{"vocab_size": 8192, "hidden_act": "squared_relu", "tie_word_embeddings": false, "max_seq_len": 512, "dataset": "wikipedia_en"}
Each number is 128 + 24 x the weight over its row's rms, rounded and kept within 0 to 255. Layers, rows and columns count from 0. Numbers have three digits each. The size before them is the row's rms in percent of the matrix's.

# layer 3 MLP down (transposed), 1024x256, rms 0.084, rows 661-710, columns 128-191
106:077188123150127140121177126132142082160165141156131115144091166124137114169154102146073090163103125143128103132147131119099134143130088115118137081094161082138107094166102092140136134119127127
095:092120112095141096151162163132139150133091138127098123140151103120117131113130152139106160134118105147083107132140150162143130148137132123121135136154131134083149170104106143140130149122120133
109:109137174176117164128095197111099109130110135124131138126143128146136100136147135161109103102142107131132152175135112151117093102088135145153138100127085115142114183115107139075155145091153104
098:125188127121142178133104130138126114102105124084161139130132120097135170071165165126097104105082157124128173131141131124106129107138133159147102116146140127158112083109099115145117133104123154
090:136117102107146121125081131120134105144115096114116105106160107130122102148141120127117133118144111125123103135121090096134111123129103110127106136139113158130126160119108124142113109121143124
089:134147139113112157131115111161110112133116141145107136112125123139140090113151128169143142150146103120129113170113087157129162114118117151134125142116105123118101157173174108108130121113143104
100:165136120144160127155133133180099142154164129153149113157070163127114090185180152116137097102118144105122118138105144145118127108138119133166128123139044114135116120165123135115081155104132150
094:107180109177150137131097123096154124127080134101152117142141132100085151153100168078141100093145101147076119126099156140120106132080127115155121121117121117106182111146166158120151128141074156
105:149140130145111129145130177105090126143180133084121134140156176121155148143128119103123112109111147140135115086129144155135142160117086094126094093128110122137136164146079111145158128134130119
107:130126147154137110126103139156112127095137152118082152171086091149145085110160107106109112128135112180150171154143134123119097130106126110122168112140149157083162123086091141138139173121132129
094:143125172129075149074105188133123123105109109113145149200145144113114117116111135138139138119127144137156085130132116115129152097132146119091142111115112182152152129135116136115190150148086105
106:148138164102133109092081142138117137080121116187111151149097158107132147124146106125118170092163139155091114157109120148133098152143075143100165109104111151143111154093158146145127112082140166
099:090135139121141136126120146136119133134111136160174097148138118164112155119132112081117105100119100160092144157108113099144151157145165132101143119127144091113110142144125098125148127105120145
095:131109129108164145089144142177110101139129118136151094130178123169102113104112124133170092110134111122111156136146151119116145137141129101093118096152150143112151144110122199101130168114131069
105:129118100131107151045095121142172108110122147145091131167161161112103122124138158103181123148123126115097150129167109137166148175111176104109116167064129160123164059123158119185073146181139107
108:116092163128113132117107132110120133126140132117118095154118148136124095100167123098108130075116125113110121153140133147160093126147071148118126119141152107120096120123152101109146118066115140
099:152170108149177132164117130100145182124157129160116098082119098135141112145126139108094120118154153145100170141117133135107092100094105122094121131088122137145153096109109113156100166122175138
103:140118175144128146169165098122080128153122160126110135070140098159147109106143128152090132147127092182153139129112120132172124170117117089118154135134171146142154135122134158139155122105098125
105:063138157104109154153107127164145145164112111098123094165154127121082129109162128126153072049138142130104123157131125102073178130151133076166140167142146131124098141108110164141142106126110107
020:108170105155126112118155144118135158147123158094131119118146127140114154116134093135104113072142153119108106123085142172118108141115121152162113095127121121105147154151167191128176135130084082
098:118145113129121170107129121083104097148105113154127152169113088131111123166120162146163102127109146169066091106140146129137162143126131118156147149117122176143123145123136160100117178120111121
091:141121138197135156111145091145161176153111146143136113154178166152142156147155094134110168123122102134123117156150157114132105151116162115085086144157127153151130101083127124133100088100123135
019:096130123154165117159120136124094103150095108082120096150092176147093134135168092107140119146146183152134106133134130139163131125094157100157184145109117112116109135132108134113138111115109136
105:147158116132135119120130104121107162163126194145107089133139074117111126123119136138145133070091110093133116153116097167113141110148126113149160135095142168090113171149140089113145161165133130
092:096111103118130176102095127164083106121100175074107151152131156148118106146124117158150114152111087146144098122145150107160100165100118120144091135104115128098145119134120121114130092104084101
111:129153144144133111136140120109141132121097130132136127117122123090100125170121124162171161155112123175153152109160112133118166123167153086137161130104124115182103097144126142150106139137151162
056:122134094131139085131114135094094171121167069162121086111085115131130156152177138107130099137139129108102117140152112155109149100101151166088148117130111127119163133155079142160147124112173153
097:096105148098132097137137096171134104124112128132106130140147130130130094122118103099142144109109118140132126149142142113120109119106114118113136149135133107123111162104105147206135097123103128
108:084139097120094140114144115137113128130121162094155120143105107114144139155117135147128177156152128114081151102141169110143119098144206129153116101138077129170144100185133137141137087137152153
064:134153149142124122127118142170141110114123128129092118125150094095092101175100126145147115135076099146083097145159116085145145126109147131124147078114098122099138152134088187111139132133146114
088:116092118128123136137156119153147149160125152114166111115141103154104135130111147117128140115166156134101110144130116162150129178139134145130105134109108105111150143119168151123154149105135134
107:156133132150129090084084097099142113143184139112136189106161155156114119180171096150184118113155108138102163102087059145141117127131103146143107127145112126133116130103128108149164109158110108
103:182100111138131152116119116145142103114138161148083127136154084132128142141125121154151146144135157125151162150100106079125125146116134093128152170147115182126100109103120099136086154125083116
102:139139141153156133087141119166121056136145116122106076109130107100112126179146145067143152122129124115152120119148137076147106156109106123163099129129161087134153126127122153102121143137116168
108:127142149124108139084132117137164122133108132106132183128093115110113126142137107156144122105085153095175163146123139068141135123121098159128117135117117121134158125102101096116147129104139162
097:161110140168134138107111138146135141124096075111129137139116147125134121124107116135161128077125114151127143099135106097137131129122160079160154071129138123100117084110134143121157128131108155
107:142144104119123119124168106165113080119119133099161103205100096181116112132161183153125158138144105104114151163154112127168134145169142126108124106109103117157098162136157127109111096153117111
105:143081153175121113126107147096161119141134085183167120149121119137133102163119123131115061144110118110092155108121127122175116150091121111147160118125118156119153105162104173103097126109134121
105:083148127166086134099141121145140142164110112176119134103126122089152130122112137162165129125143093177118119156111137140143163108092149153140150108177093152156111131134116111140171129121155099
097:112122132137153145158142106112076141177096124163154120151138161161119121082130129114098107084115148139135109123129143138195125154131109130147117164137164138136117202109171120181128119098130148
084:134102114117086141136151106171094131095105105159140147113105121172095137074144175146143102123147132119108176159144084147144124118146111156121154134136168110114072120164177087118089092131190134
105:170148108120103152156153158092125160146135156101147120126128102077138143107126118144139096155133123115159146150127111127143101081138166152135145147111139099149130148084123167119100140081121155
095:115114155148103116142094183193126140136179100163151122137151105112140098122174118137144077088123113077128133139113143132160096174160143142178146133126129135125097114130153163152112164132159128
107:095131173137160118150091126097146145128080112169117140131116090147163152133083090113118132126119096141121144118119178141173106140142123127120109140132108164134116115101103130132152124142134162
098:101107128110125106152139111166119138126116108144158135129128164139103132167140171115162120136125155084117099094120131139140125128155145144118099144088163115092107116120127130142147138189171146
063:126142107122131142124093155144098110092151144182128128137155107131088060106119095115121134182167108135116166125129147141144125144104093127123140116125122103130132145128116121137169131166138101
102:171177131102152140108140124118103149148103113095144125180140140173136137092129159133103125143091089125141151165125156155115091126098121082130138123106075146121157124146125159117103098159108171
098:156133141140115142108089098097173148144123181123125158136104140127115149095122093108116153061135147094087129117166162142145101130129117134157128130130086146107109181112084102164147134121062132
091:132126148131142152127158133086152103130115157107141160090096076122165107186114146116160105155136109115133121103144110124149176110079090094129187108093133134144130111118091154159106104143143134
099:119112129135168128104130107086139142138133118115065115106134155130147095102153134101112156138101112144172109130096135133149129134153143068129119087154127090088134131147120136120087091108093130
# layer 3 MLP up, 1024x256, rms 0.0874, rows 662-711, columns 128-191
094:124103123101117115186125122158096127106147104064111134112147126087136109132102154112150106127145155104116135122095105154150104178096147111164174164113114088113101158158139095099115090143084121
115:146124150132155127193159092133136141122098121148141135076120119107133150114126143110140148161109105109135105147133095145148137097106135124151117169148161129167116126131129099094125107135118154
096:113083149135138129146090105155112167137150111146167129118103111166129113084135136144102160124164064130134167140108132159138098148164137107128169147142180118120112139143110116118108107120134120
085:149121155139110075150131093114167139157139130152121109105123151090137119120161144114104148110104129132131138113154125149128157184137152147148110177143133149156092122164137127127147158144110126
090:176157088128151124146164121111179109122106106103124135123161170144131085132156147082109094099173130068163097112154120148165092145096068139136161110132140134137144118123115122121143151140130107
098:166149148137134110158126111132118138179133141115168121106107159140125069083148120096129150128116102124146120113117123153156120127148067141152115152151141139138123144143144076121124154109092068
093:105127093159137111128088109122103098144147131137134142118114134151111137142139179105068133157147119115092125165134107104141145131144132150081164130177162124130140126112100121111116153161136125
098:158128126112120101111133112136117145127131117141131130119108133092162126149147127128110137109142138132088128110107155139158140151141149141138117154166155138177116159139142166100143104112174127
108:116146120126097142180154133160123114118144161142110176168143110124135092150160122124103142093139129161143174129118163118115119110113130132166122177158116116157135115155142106100095104123175112
091:120146123148128162110095122126121111180111119127119137138135143105117124108146109143138144112124132079124148107124095124134098149142116148147104168120163156137110167151128123114094128171112067
105:152128136132126092167103127152112113148140114125148135115127128169163115111111157105115112125159092066184145123113099139149151144108109109138148114112148161123132143148168135114144176116116136
097:120143082153134100110107145171144138099125101114116160101153118125137134112132140143139146145094132158120157149116104135046117141109101120135150124163167120111129119095119148103155128204104099
097:140106112085100100154117114147104140141111107130136126120120140138148105109138123105099147109161097119100153083113151121143142131157091164147152142147153117142165144124113111081104103181083089
099:127127132157125137105149117145128139169104114095159135091150147160130090127113138125100134113113099153125109184164154142135113142112120124110154096136196111142141178150159101110099110149140086
109:128133117101158138123123108135155183120138128149124142179180124130122094136126129117154130150167118154126127109134100163120103166170110106159143139115143125162132124151104117103127105149144141
101:158082130151045154155093121106120110129107150109127161120117121156160128147102156109115137134136121118135145064099119144096135093125078124137166141114151161095126164133126092116136122124151129
102:131128148137094123155133142140131156144081122149143151132132149146145139162126147133106148171171136145099135106118146133129162105117133096150116091183110088131125146098128110140133153092165147
109:140124139095107087114139115162170145134139147095123141123144147143147098122152146107162135170100129107141144113096092105117141125091130149144161157145117155109133114074150104118126104174157104
019:155112128121093095137116097157099102146127142134139154130135123153132154096136127115086152110174113141108113146110119136138095176132120116142137138154144124109119129117153098046111127134145092
101:129121125055126150080092123161147127091129128129114173138104140113105087106157173148160150113152122128106148147098125109083078135097103156147133116121163127134113145153122105108105136136105127
077:153083147128093095119168104137080101102153116114103166096125133159142107107162152130116089156111135122106117096162106105131124104116125088118125114129125141128148154146094109134157151134121118
024:151132143115110138158134074142155109175127135172179139138153109107135140092191116114128137108153137141107135144106097144122105137139144113138147121142130119112132165158107102058125110118150144
104:151134119067150093099143119155104127136128076113123138160161111112123100129098127131064101128108142148129141144118132156176182143125138146177115074119139090099130153129111121102146157122158140
092:167105145099116106137140130116179164118137086161163116142133164151138113097164123126063189143118129122121148115116141109138116143143120125126102123131117117174129117107105146115078098129119102
115:161138117112094127121151097100123104121155154141154159153092146165129095109128111100136130092164117132142113155096112121118157155158139119127111112166107090156077175149138121107108064199135078
042:149072157090119101133123065140088128131110124134091180129132120131146134093125121098099141102155128099117135146126126157129149116134117127151163125156161144119110142121131117067132096162129130
092:154129144048109111126122078146143119123155124125159166121144166128149073142112144127115142152156147141133122111112145132101118134113116126114152132145151132159122164136124157117135143134134130
114:150131117109145088126122083104116126163117102117124148175135101121118124162115157122110140104124180142111146098130147167179131167122115105135122155143162131122113144126121090120089122139117135
055:148114118089135069123124036124105102142124136106126190116132091128126119099149173112124137092136123102118112113139095161110104145163099156149136145142149127127090135138164107097120107140145111
087:140131154116131123142127120124116106107129103109154180140143147131184135128122096132132136127100088108124144109107124126090109130146059103132155126163216121157130126100097112140116111160128128
112:136101179115132098147092120180119138135113094149154188114171131126083149072157139095104145117148148106133176120162144129130147136134108128155120111129123101137120174088168138110155076109121128
104:107130112127097088129115131165063073162123131146124109142127144166107119086082110151128128132109128168116163123105148109103133144141126132141112149160151124136049108149149104123152110115164112
103:114108131109136117121106104143116148148122125154115132058125136127119131080116125072123194111162113142093114143095137150147138115100151120120171131174136113181137131130098122086110097171130137
110:135145108114093151067129129168139148130148129156156144109134104128126057140104158143102170114114108097114152107105157122130108156127112116196123145191118114138112141141150109107128130145133132
098:146083132107106100179152083156132156121109129140137171104103122125169139115144131097104166100154133108108121122124105117104080170166109125173149125121152123164094131168171097106109146141104077
106:118122134085136099093130078148129128130103157115142151141179151155136083085116126078150161133115140089148112134105120098119130096135147106141121100125103137122137132107154095106118145146110129
104:119135083127171083152134103160090172138138137084101124141103107134156150159140144111130115142107100053128163137157122115132099132153080127152123133138115117107092097141119127105139088134117093
105:127072135148080141115108107133114137143087123120117111107123122108134140131114120154105098160136136142125140115114127157152106119131126098164126104135126112087099138123122098134130107136133113
100:107082155127112169145161108184124139138124107155120110100124103108179110141137080105100122110154054142089089107107111107058092143130127134154126140107128074125124111148120102117095094162145115
085:114132114161161092112159125096139142154128140093099125151130172126139132181118114084117124121140140099147089118136168124102123135118127108121143100121111143156168157107162133103167166128097118
110:168132105122122107106162112132094140148103097104176143095102128133108108168124141129132095167121161107111105080115080120162142106149098163138126127133114110083098188124119080092119111116121105
095:152121160120123069096145080142103141187150131123133139117157167131110123113141101109127127139135154120167111158102124122132140134156118150150133152105115161136154128093146120107106121141134081
106:174119095113099147110113127150108127153168144100150188101110135125138090136154152099133150136148135124137141123161116129115120192144090132101123120104112102123115188172178069105103129157133162
098:144140138102091102132147038160149130110127155111191140114119106158145116094130096110088127142159137104145100108130118117116130101141140119146095136121119115117104097115142139138106135146126154
059:147111135124133099158137115156113148135098132107149141136137100149164118128149139142104143076188105113116136125106109152112148147120114124155122113128150125129122146125124109076112126143102107
105:113144127071112116129131084122124087148093088132146120125132116131148124136124149136144156096213089090100135149136132110137138164151130106114150139154127131130123157114150116117113124183133164
095:175123125154114087131128082153137113169089132105109135137139156126132136130121123110100166134121133081111173093156101150098110122148147112128184127123161093110141145099115113116137108123160120
090:104107113107134146109121101134125126145114144092121161153131122127134136134159142108135107155132108097131127106133142165121137111131111130123131113080156124130115114144105080103147079150132109
096:113091128138079068193100123149109119096154109121139166156151157120136108133086136115102139122098105122146141096135150108106116175105115150147145128109145148183152151101191106114115131138124134
092:147115097115104136166114105124118112133142142123105159068168134160160140151172187139145121180163149139161143153144148124115118126135096115117116114160155090157167141115143117103085142178084108